config = dict(
    num_key_value_heads=4,
    hidden_act='swiglu',
    norm='rmsnorm',
    norm_eps=1e-05,
    bias='none',
    learning_rate=0.00284,
    beta2=0.98,
    batch_tokens=131072,
    doc_mask=True,
    max_steps=4184,
)
Each number is 128 + 32 x the weight over its row's rms, rounded and kept within 0 to 255. Layers, rows and columns count from 0. Numbers have three digits each. The size before them is the row's rms in percent of the matrix's.

# layer 2 attention key, 128x256, rms 0.0755, rows 78-94, columns 0-127
101:155107125148081112154142157126101101163124067157115105098087123200155094140138142082079140147181189141114059149160151140160058116165168129135152121164140056160089131156104152116140188180144176100142142118093101095160089103105155167165115143101101173124195091136120158114119115083083111169145086147118103121068208149135118149156078097103189166141113116146124139052079155114182145171175
089:116093133099064138122133155171097122129127130087134146097135088124073121146140146138118109164114163044129147145189146156134104104074136136129086170075135141141080101160108123187150153056140150131143152082107090137121058059087115192106123109107133139128137135093085160138132125122095101146117091069146206140110160141115053117133134137148157133183144118120116087160162155092156154081140
091:130177111082148166208150128113154147146155168134129079119120184135122131117112092131120121113114127108127075108183178134144153166159101142107180096127160121147143139124098114063114125137216111129099124120184106132135159156091083084124160126113137103118164039106088157074116189137124152156174157159148150102152165179155189140101073086118084173095181152110140121151087129162149140146133
105:199177134202121160134175127108148082171144138142130138168063131107167083110117158172139146099114147121078069136103112126145095120180074119108136102183153129092101096124151125086193160125181128122107144150151179123170130142144128079223103110122109125073142112153109095088112131115113125198109143149135084106122173127117184129131168086116100174161110126085094149091105181143095088136102
102:098127156120103127149173114147135092131072140094131110084149132131104119105146146103156178101130109100099133152105136065135121124097090045123109092149160133058106114119073128145131167107149110112119120170112143094117149149064144085110146187089168140200165085148119172104130105117128134133149217130116112162077141127087079072103163174170085161142129159123115132110127143146183188163124
090:203183082113153156126153093079053128140122133107158139144125177110133136124154087089110064090117119112152109084154135136077111113149099132175182115209148073161161115142185095085136202146133148101083144105153147158131182186139124099138126160137126110124158125073117136069154164132118149137120113131116166087129117117117216179158111088144126142179098117086170140118106075108087125122160
091:091117116085062113130119106135114101124091093089156138086123109105046172126135182088153161112108102126113110139156150093117116098101197125100130168173125151128144081214129170142130118112035170115108116120184116124170146197117088123101133131123199103127140111156125173131192136090142098224152124101126138117140167104149146132134096134183136061151146108113132104175147115111179102111152
089:224121098153134157132143120093106091126160172124124122145102190107146125159141071153134120108098138124094074139098127141103107071124050168085140132155109092180059128071141156116121169164137112160090160116124171124104221161115142081190112117123082111143079188125139064060067133158094104137121164163103132120147147153068211158079116105151127182135115119075114128093096127093067095125152
098:147122100084154161080182107072117142076137106128198045104121152088120134124205059115149108099085129118109163170140172195154193150149160085069142190100094135142136127131108136161144114111151143161088165080108084123149070118126129148088112140116152197158125092102143118138137145146147123101133100138149153130183163132130083165107095119109155177166131115162131108167147154098167075064127
089:126142072099116140079162122140110142109167157132123177158132117098154106132103081202110107113111113077106102079153128166118180196139120161155115124097071170106134162114116124090072115145174107108131076133138130110092122097177113163151107077085074112108056135088103091116147146143114113136124087148110171095149146223183107157104127121157089170127102106084103087157095099083092165094172
095:089103119131126073102138116092063096132095120049152100119123143163122109149110154107105161089139111112109151119130093104120095106120159092160121070200135073115114107099086150142134113161125145129118082133100103134101158112136168110113148135095138112133179139086137170102092148119143162052118192139126107079096114149148108144133173133078120112074165130137152125111100131100112229181095
092:105126150117116078182101166185131121179111120106076165128146114125113154116095186127128137130135166091167135148154147099127109111131169124182129198092160152105183062131127104179155117099058114131187101161168090120136117105092136047166117149122096090147154151139096150156112151106119148142176110129106107141131102077102123068164123127147117067080168138183136138121145118133192158125090
098:160144081217160209075066134127155157124145138182152130118103099064163107133113087149147140089187141156189063090083100097120139143165121167141168143128174156131164092096158123110142174162123101192135133126142152139141182124125153119097101128125114089146091119107167138143143102146143130143130072151118129117184101136171135141090093108140091156142086174124159103080098158086085129098127
096:178103098159156139103093113095115182135139149160162076134170102123160139139100082136183125110153147138133116166103132105147155122121169200181190111123181193162152109073234040117149111130096115137126113104149154154165205124186139142093173132170100103133083140157133081137097096145173165085079106136195123121165058145123186129153096095085107151112151155104183168126088160145062097108143
098:134119162105160182112134126128158083164128130139089144120146126139171154154165117114058177160098069235129065136125126189083204152104098074074137119117097107100042181150093229096094113105138146157136115123115144101111144151101142168150157104101141158130116127141155100171168111112148090145156113104081108123106150082107116120101137140148142128075136191119133151124164128111120141203112
085:108060144116146159106134137108128087176129162128162090142118030106156107162093178066175146141067087118152087145136164118095129102153097105111124098196163139091161148144127135105098155085080114161140075139130111148123168038160136100160129132171080110084121149115097077122120120145147128096059068086142162111158091128131145115132138098101146153112133167117132115139133129136061133060109
110:121101105085156147139095125100123115056163147181182133147084138091080095136154060148148046100133120130141153118164121193149110131170128139120091136116104107128152171103081124158077076094157141137108098090124131147152149126156149097063109117164088169134104121151139180167175170172140129175095124076132169114143104157183132213099089118130166158170100069114125110168178126108117071039099
# layer 2 attention query, 256x256, rms 0.0778, rows 143-159,175-191, columns 0-127
096:098093133115129115126119141150115184158112144132143171118137118097161138158112153131129093109096099157163132103143133105106131124127110123134114172071129103168170190079110126099089045134137125130114068108092151140155121142175171136109125122109134100172071143080141146163185163148140148091099143098117152143113040135146165138175131083051108139055148232094180137122091173133109136099145
094:194115140097059180123124152099123084130107127136084078123106154120130111067146074229163165124126142118098142145108173093106151095113166109139149097098107142081162085128115048148136076110150145087096164096133090073129135162105088162141151105175110175161180167070161172080143137132141098090133113107115107161139117104116126117115221112110174183126101165080075119159104127109146073138136
102:142125130100116159131125107109131067105169029087131097122143166100167107083103089144124207049167156121118128120153160120117103141134162175153176149146138123102094103151115044195167146175131152150117189104153106088163149130120071219175120045123083163120159111091122132116142134081126113113125104167143131152124159136133118089096142197151113129143105119151093135121084143054154116142128
113:158111135116128146106129124160145183085114175187120160165076154168083118099148139057130101198140120183155078144093174106125125149121102127142091105134129191123145115157139141127071080141153126057085084136082125120099178097098166126126160154134049209164065121064147155126090141124119104105142198142098122133190121157133155172126100167163144146113123118084176202121177135144127117113102
100:176126157101091177109096136117085095179145125153082169133149142141135154101084087209129161101157189125126141118145118097195114135088121160173127135107155196138174096137115106133171144117122116132193148103109124111160113147073098128120125140127153181098182075097133125104135111157106095082095093043159085096076111088060107143103189119111153145150087145125130095120142131078111113119105
101:176200108151072142141097132082147179175112143159128065082122171138146136130151120105122198066102115114147134114102057144081149099114158131115155152140142149101178097037128124146090084156080102193121083146086106132114106053188154087137121132132147099099093101143179092122110103161128134059155146153165106150189108137115116175141137088169145092136150171075136115133175175150176097124102
093:099090143095138135143181078139098079114141120150095136107164154105157113097128077098146164107115184131084153149128108058146111137090155118132135142143158140151117126149149064091164224148134125140210169117098106102162123183109106135117122095108115180114142147125148112108170083159093141135072064078127129113076145076106121082146131151067158130146110125183121115115087121137180081139105
106:091223165087089139150072169123122166155081133130144113087210119126092138126147105121134173091107150089116125163180062182114160093122102147172108131098161076079104108094094128136159118075093154117126089120106131136166102116170127118161110119098148093144165089144155102152185113162248081141162134117163109172106113077091145100124205076060155118109115175121105120141152148145152109118100
101:171151171117178194154216141136135141134147127124122123150116149072174147177109060133142155140121141097078121130164157158096128189118130133178140107123142116144161093175155065129113157183136149164126253095180124142130133169143083187103169060142106153123146143087121140134126162136151132124130088118132137171141112115132062110169141166103134103103132164153129139135146089110123080142213
101:113084175157144154138160111206141131151154181167085170116103091169112150106143141131152122128171104157143111098069155144167108134109108082152100072090096133105150146166120145143122157107160097157151108178109145135120163121119116076158151124120087139124147128056178109088120112127076150117069182106136104120152134084128130170131114171177091193175111075131117181074161170134092090110059
102:145062085190155114131092124116140147168135153148118151138073091138122140161119146183149064165144062216181106087093086108132107143133136101042086154150081158123131122097119192106073125171101114133126103172109168155149082137128138124121133170138168147143085126099120119110060138104036160146079145176114122110149156175140161158187072126174133138104145145137176177133125144144086164131180
100:133132104181124122108114116099096132073136085104126134159202134132128156151143126114127146139153136053061129138113083145150079162126123142196178129138133137167091078135123117141148200147109157105166174131152107132134136130094102145117125113150126114094158093150076145149105104119097082200150120092155115105093176144094093092169161176147217125141152060181123092130108071106099153148167
106:121094140175109121200115118098119088152145084066106091109200087154111124159138129178099142087141165084106145144163091131166099129123150073131128165170091108148085118142124183125202176073078139120170124140185134121137088128114132153127125122124144072117186090108102153141132119148120105156084104078147113110067199107133095096128170103098185122130088091203130119141057112165155141135118
096:140181133050130094175180129110169135058119168153171112123096142144149095142140135031137113161115149152075118209177140188132095137115113128094136117116127113139143161157124126140159114068159143049107174132119106135133156102108101132150124121153134135151134131118096120102142124138208154095192146148142154183163129132170148126104080134077169126143136089105115158090165142196107077099134
098:143138144134141175133154126099128127136158054099159082095165128126176142136077064179101132094125108088096165159112109174103156172119139103154172188122137159167117136164172099139117143182134082175112109079125130162151143165119141163039145067168114097150118128116155088181182065173162144084057101124084156174147108145093114117163122110141149136131123155135160151123135179110140141134155
107:106132143112137113088180144144096114097126086117167067116178123107120142113108040175163105123109109084120150147132125163082146124126172167202183129081152081070113117130124100135106140136099128196143162089229132132163113122160070165112117095171103079097158148148125099140183153146196167162115062121119152121158088129108136129121166092075078119160084118109082077164092104089107068101132
092:124184162156145145178134128091135141166141109133175095124153077103137106116133069136133144093179147138132149119096065183130129135150152108147143172098144093151021079079093137173121179163089119161155173167176099212131167138156107078127163083119091116108125088098157089186133050173139116139127111145154082180137151103099098118159116106130168116094146084219104199134133160109177147138149
095:095115108130137119108190137078087149162121168147174132130131154170108130134100107157130113082108083124189192113099148126112105102194126130140154154137138094158147218099104191084081023146127146163136136113116094152100088148138114137148102106098123150177085178113093156114130139121149142100121159111147164168177075159110139165196132138010067078132142154094154124189148133137136084101148
104:169183125121144138136135131063178130148147146151174094154097080133140109061194141163172132138130134100112104132102150158141127160151143116116170171155116139040167126113097133121080120102118109107125194098151130164203199158176131154146109134109125122085101119123166156115152150128106141106134117149111137190159135127132134154092127077149145146115137131168106176098099153167101101111165
113:219121100127149170126138127103165118112157147158116094131118114117172145120129114123147101153170076156152044124108141168128127135083106107149105148170147150129122144117150096171125152157145155106161147100101136108168163104154145123172198075153130148150147160103143115070114191101106131184085127161144115146180165121132130129135114153178170099130130123175134177097130138101115109157157
095:195156146123113164111142148171131148179161159190125127098087137177143043089094139096109125099130116097159137068145134107152137105155088166136104182149141116160114136156065192155106075096087113167055111113107108125097145100140085149144148178155097164140090054074151136116052117114144167103150158142094069177142141148101139158146100117140123108101138141094080168133091126168170148073074
097:176137088128124139133141132057147125112151113130113180145135124138149162087145108160171109133170198156102091184138156155165095152108130116170083165181107163168199119092175124109152142175087128090162129088123145103182165120149169085119129153125087136070144172076167149080133160066086126105098114137121131117146129104152152131124149119144151151149093123165156188117097142146053059164164
104:139127122119112186108152159061136182138180175181142137116110132129146109093122168113121165116159096160135127123122132173153123121142116155095140163165143134142152108077084130105114100172169118171159074170078170148097146127163067093173099137129084134113102120092151140102075074098133180078162192124142131131228108147121114200143104092193132134130114131068190116118123143143144089089129
111:059098118112138115131156082127184095145171141110113130139170096154185188122133136125120111170130119171093117160103154121169086142018117083129097082145094132147160127155152130107169164136140100130209164136104124141174164163107137087144172114093141140119149156142145088074144151100053141127094122130144108132080149083105097082115153163114153167142150110171142143111100138100097109139166
092:156142130122111153195126150134186166136096152088108111084134208199053146165157092132175114158064108121145164151111182166075154119187088082098086091174092095160174079084149147094078147113153105099130180088117174140091051126139095123172133105146125097205079182101126125126150120166176089167186137117164157147187116068096182120183114098104111134083154166124168200083196125087118120135136
097:118111135138177105183181065129162111108163102164177105146181101083121167165183087130148077157141117095125132159101151172093112152133170108153126087127092122095175136118149097137118156166102162129163162077153112105131182158141132165064105132123117136116083131173167124144168178142116112161089095116156152082160118121150144124137146108090176078127153145167131113132111110071092102136177
096:191124129111166118129098134169094110096210154121230118138131162127124056134158117071157103112135183145118216115132136086119115127122173159125140142117105102101128158113126165133086172121081133114059107102123074139117183070158081147119140146129081094093114147128133073112054117105170168081136098148120110133117169155128127120117136077119143141164178152148092108144146121165159143108034
096:176107096192090069107091132122087094177168108101089120133091151104103053118095125139118195085161159151129167095091051110161125105109154169140192150141164116098070104135134112158139103153121097146105126180133127152112129100094105170140073104102102085105163101121128164165109107108126126122106152116153121138106135170079115153110129141110132141199087145120090146086124161198121149134085
110:134130155158122115159081118162168106141124102101079166125188108130142179108112139118125153147140113109095114156103074162130134176096096131204119096141137143118125060122148124161190168169110112104191119160132124069123094125108170135145101138122131102026193137160146095169156160093033069138121105142166084111072181129111114104174168167145185122111137096176147142071079117095092134154156
102:055124138140136064187091123142112098113080082032078133118129123176138144154128145143131150092157167087110166128103073160162132154117151130130096091146126126124095047156148123130203145137122136071187142157166134084142064114112154139109076164102076112080184139153099102161122086143085059168103112123127143086074144090153110108124187152120135140159110077130110108143077138140131160120131
096:092145171121107130116147126155162114108065083160093104049125118164182126105157225087118150115077118122148129112123166091127154109141092109094109095128131167129114116200132155148160136107170148203152131154106192107134140156142137152165149129145200180182138087089136104101141082134100137119166204144114127193083149117139086125099119140128125133094118150143088107166155103120140155156112
097:119117122111139128184134131109122116109155089119113125115125148137171146118117098170134131064117143127132144166118090171083149192137168125137129176153104140166076112131176141161124104195124130117120126105077101025139151102147162093065130129090094162106135162113139082123135103105132110124092137146135167101137130154137105130167195175140147122151148104145170138140124171100171176112099
095:072108135106191136141168109142115130084079137122156150134156171114105214176120060213144090110113117146084117124101141177095130177126176080133129146096126126141184151130125108106080148148148126153140179084124155138141096148079136126079180140110143103100091167226107090136163175167147125156145074138121168086207091120140162101147117170115132128085138131119179155151086127060142132120173
100:108116144143107180158159145136163109149177147113111097125110137196152096116117105121129105165162098128103105145109155167132121153121094086115123088122099128141060099113107142178085137214162113097147171157137150110118136086143065116121170054112084151152095147133155056138080114126112113183139133108135086103140171096099133126176121167165139106125135149153138175022072151106140149117115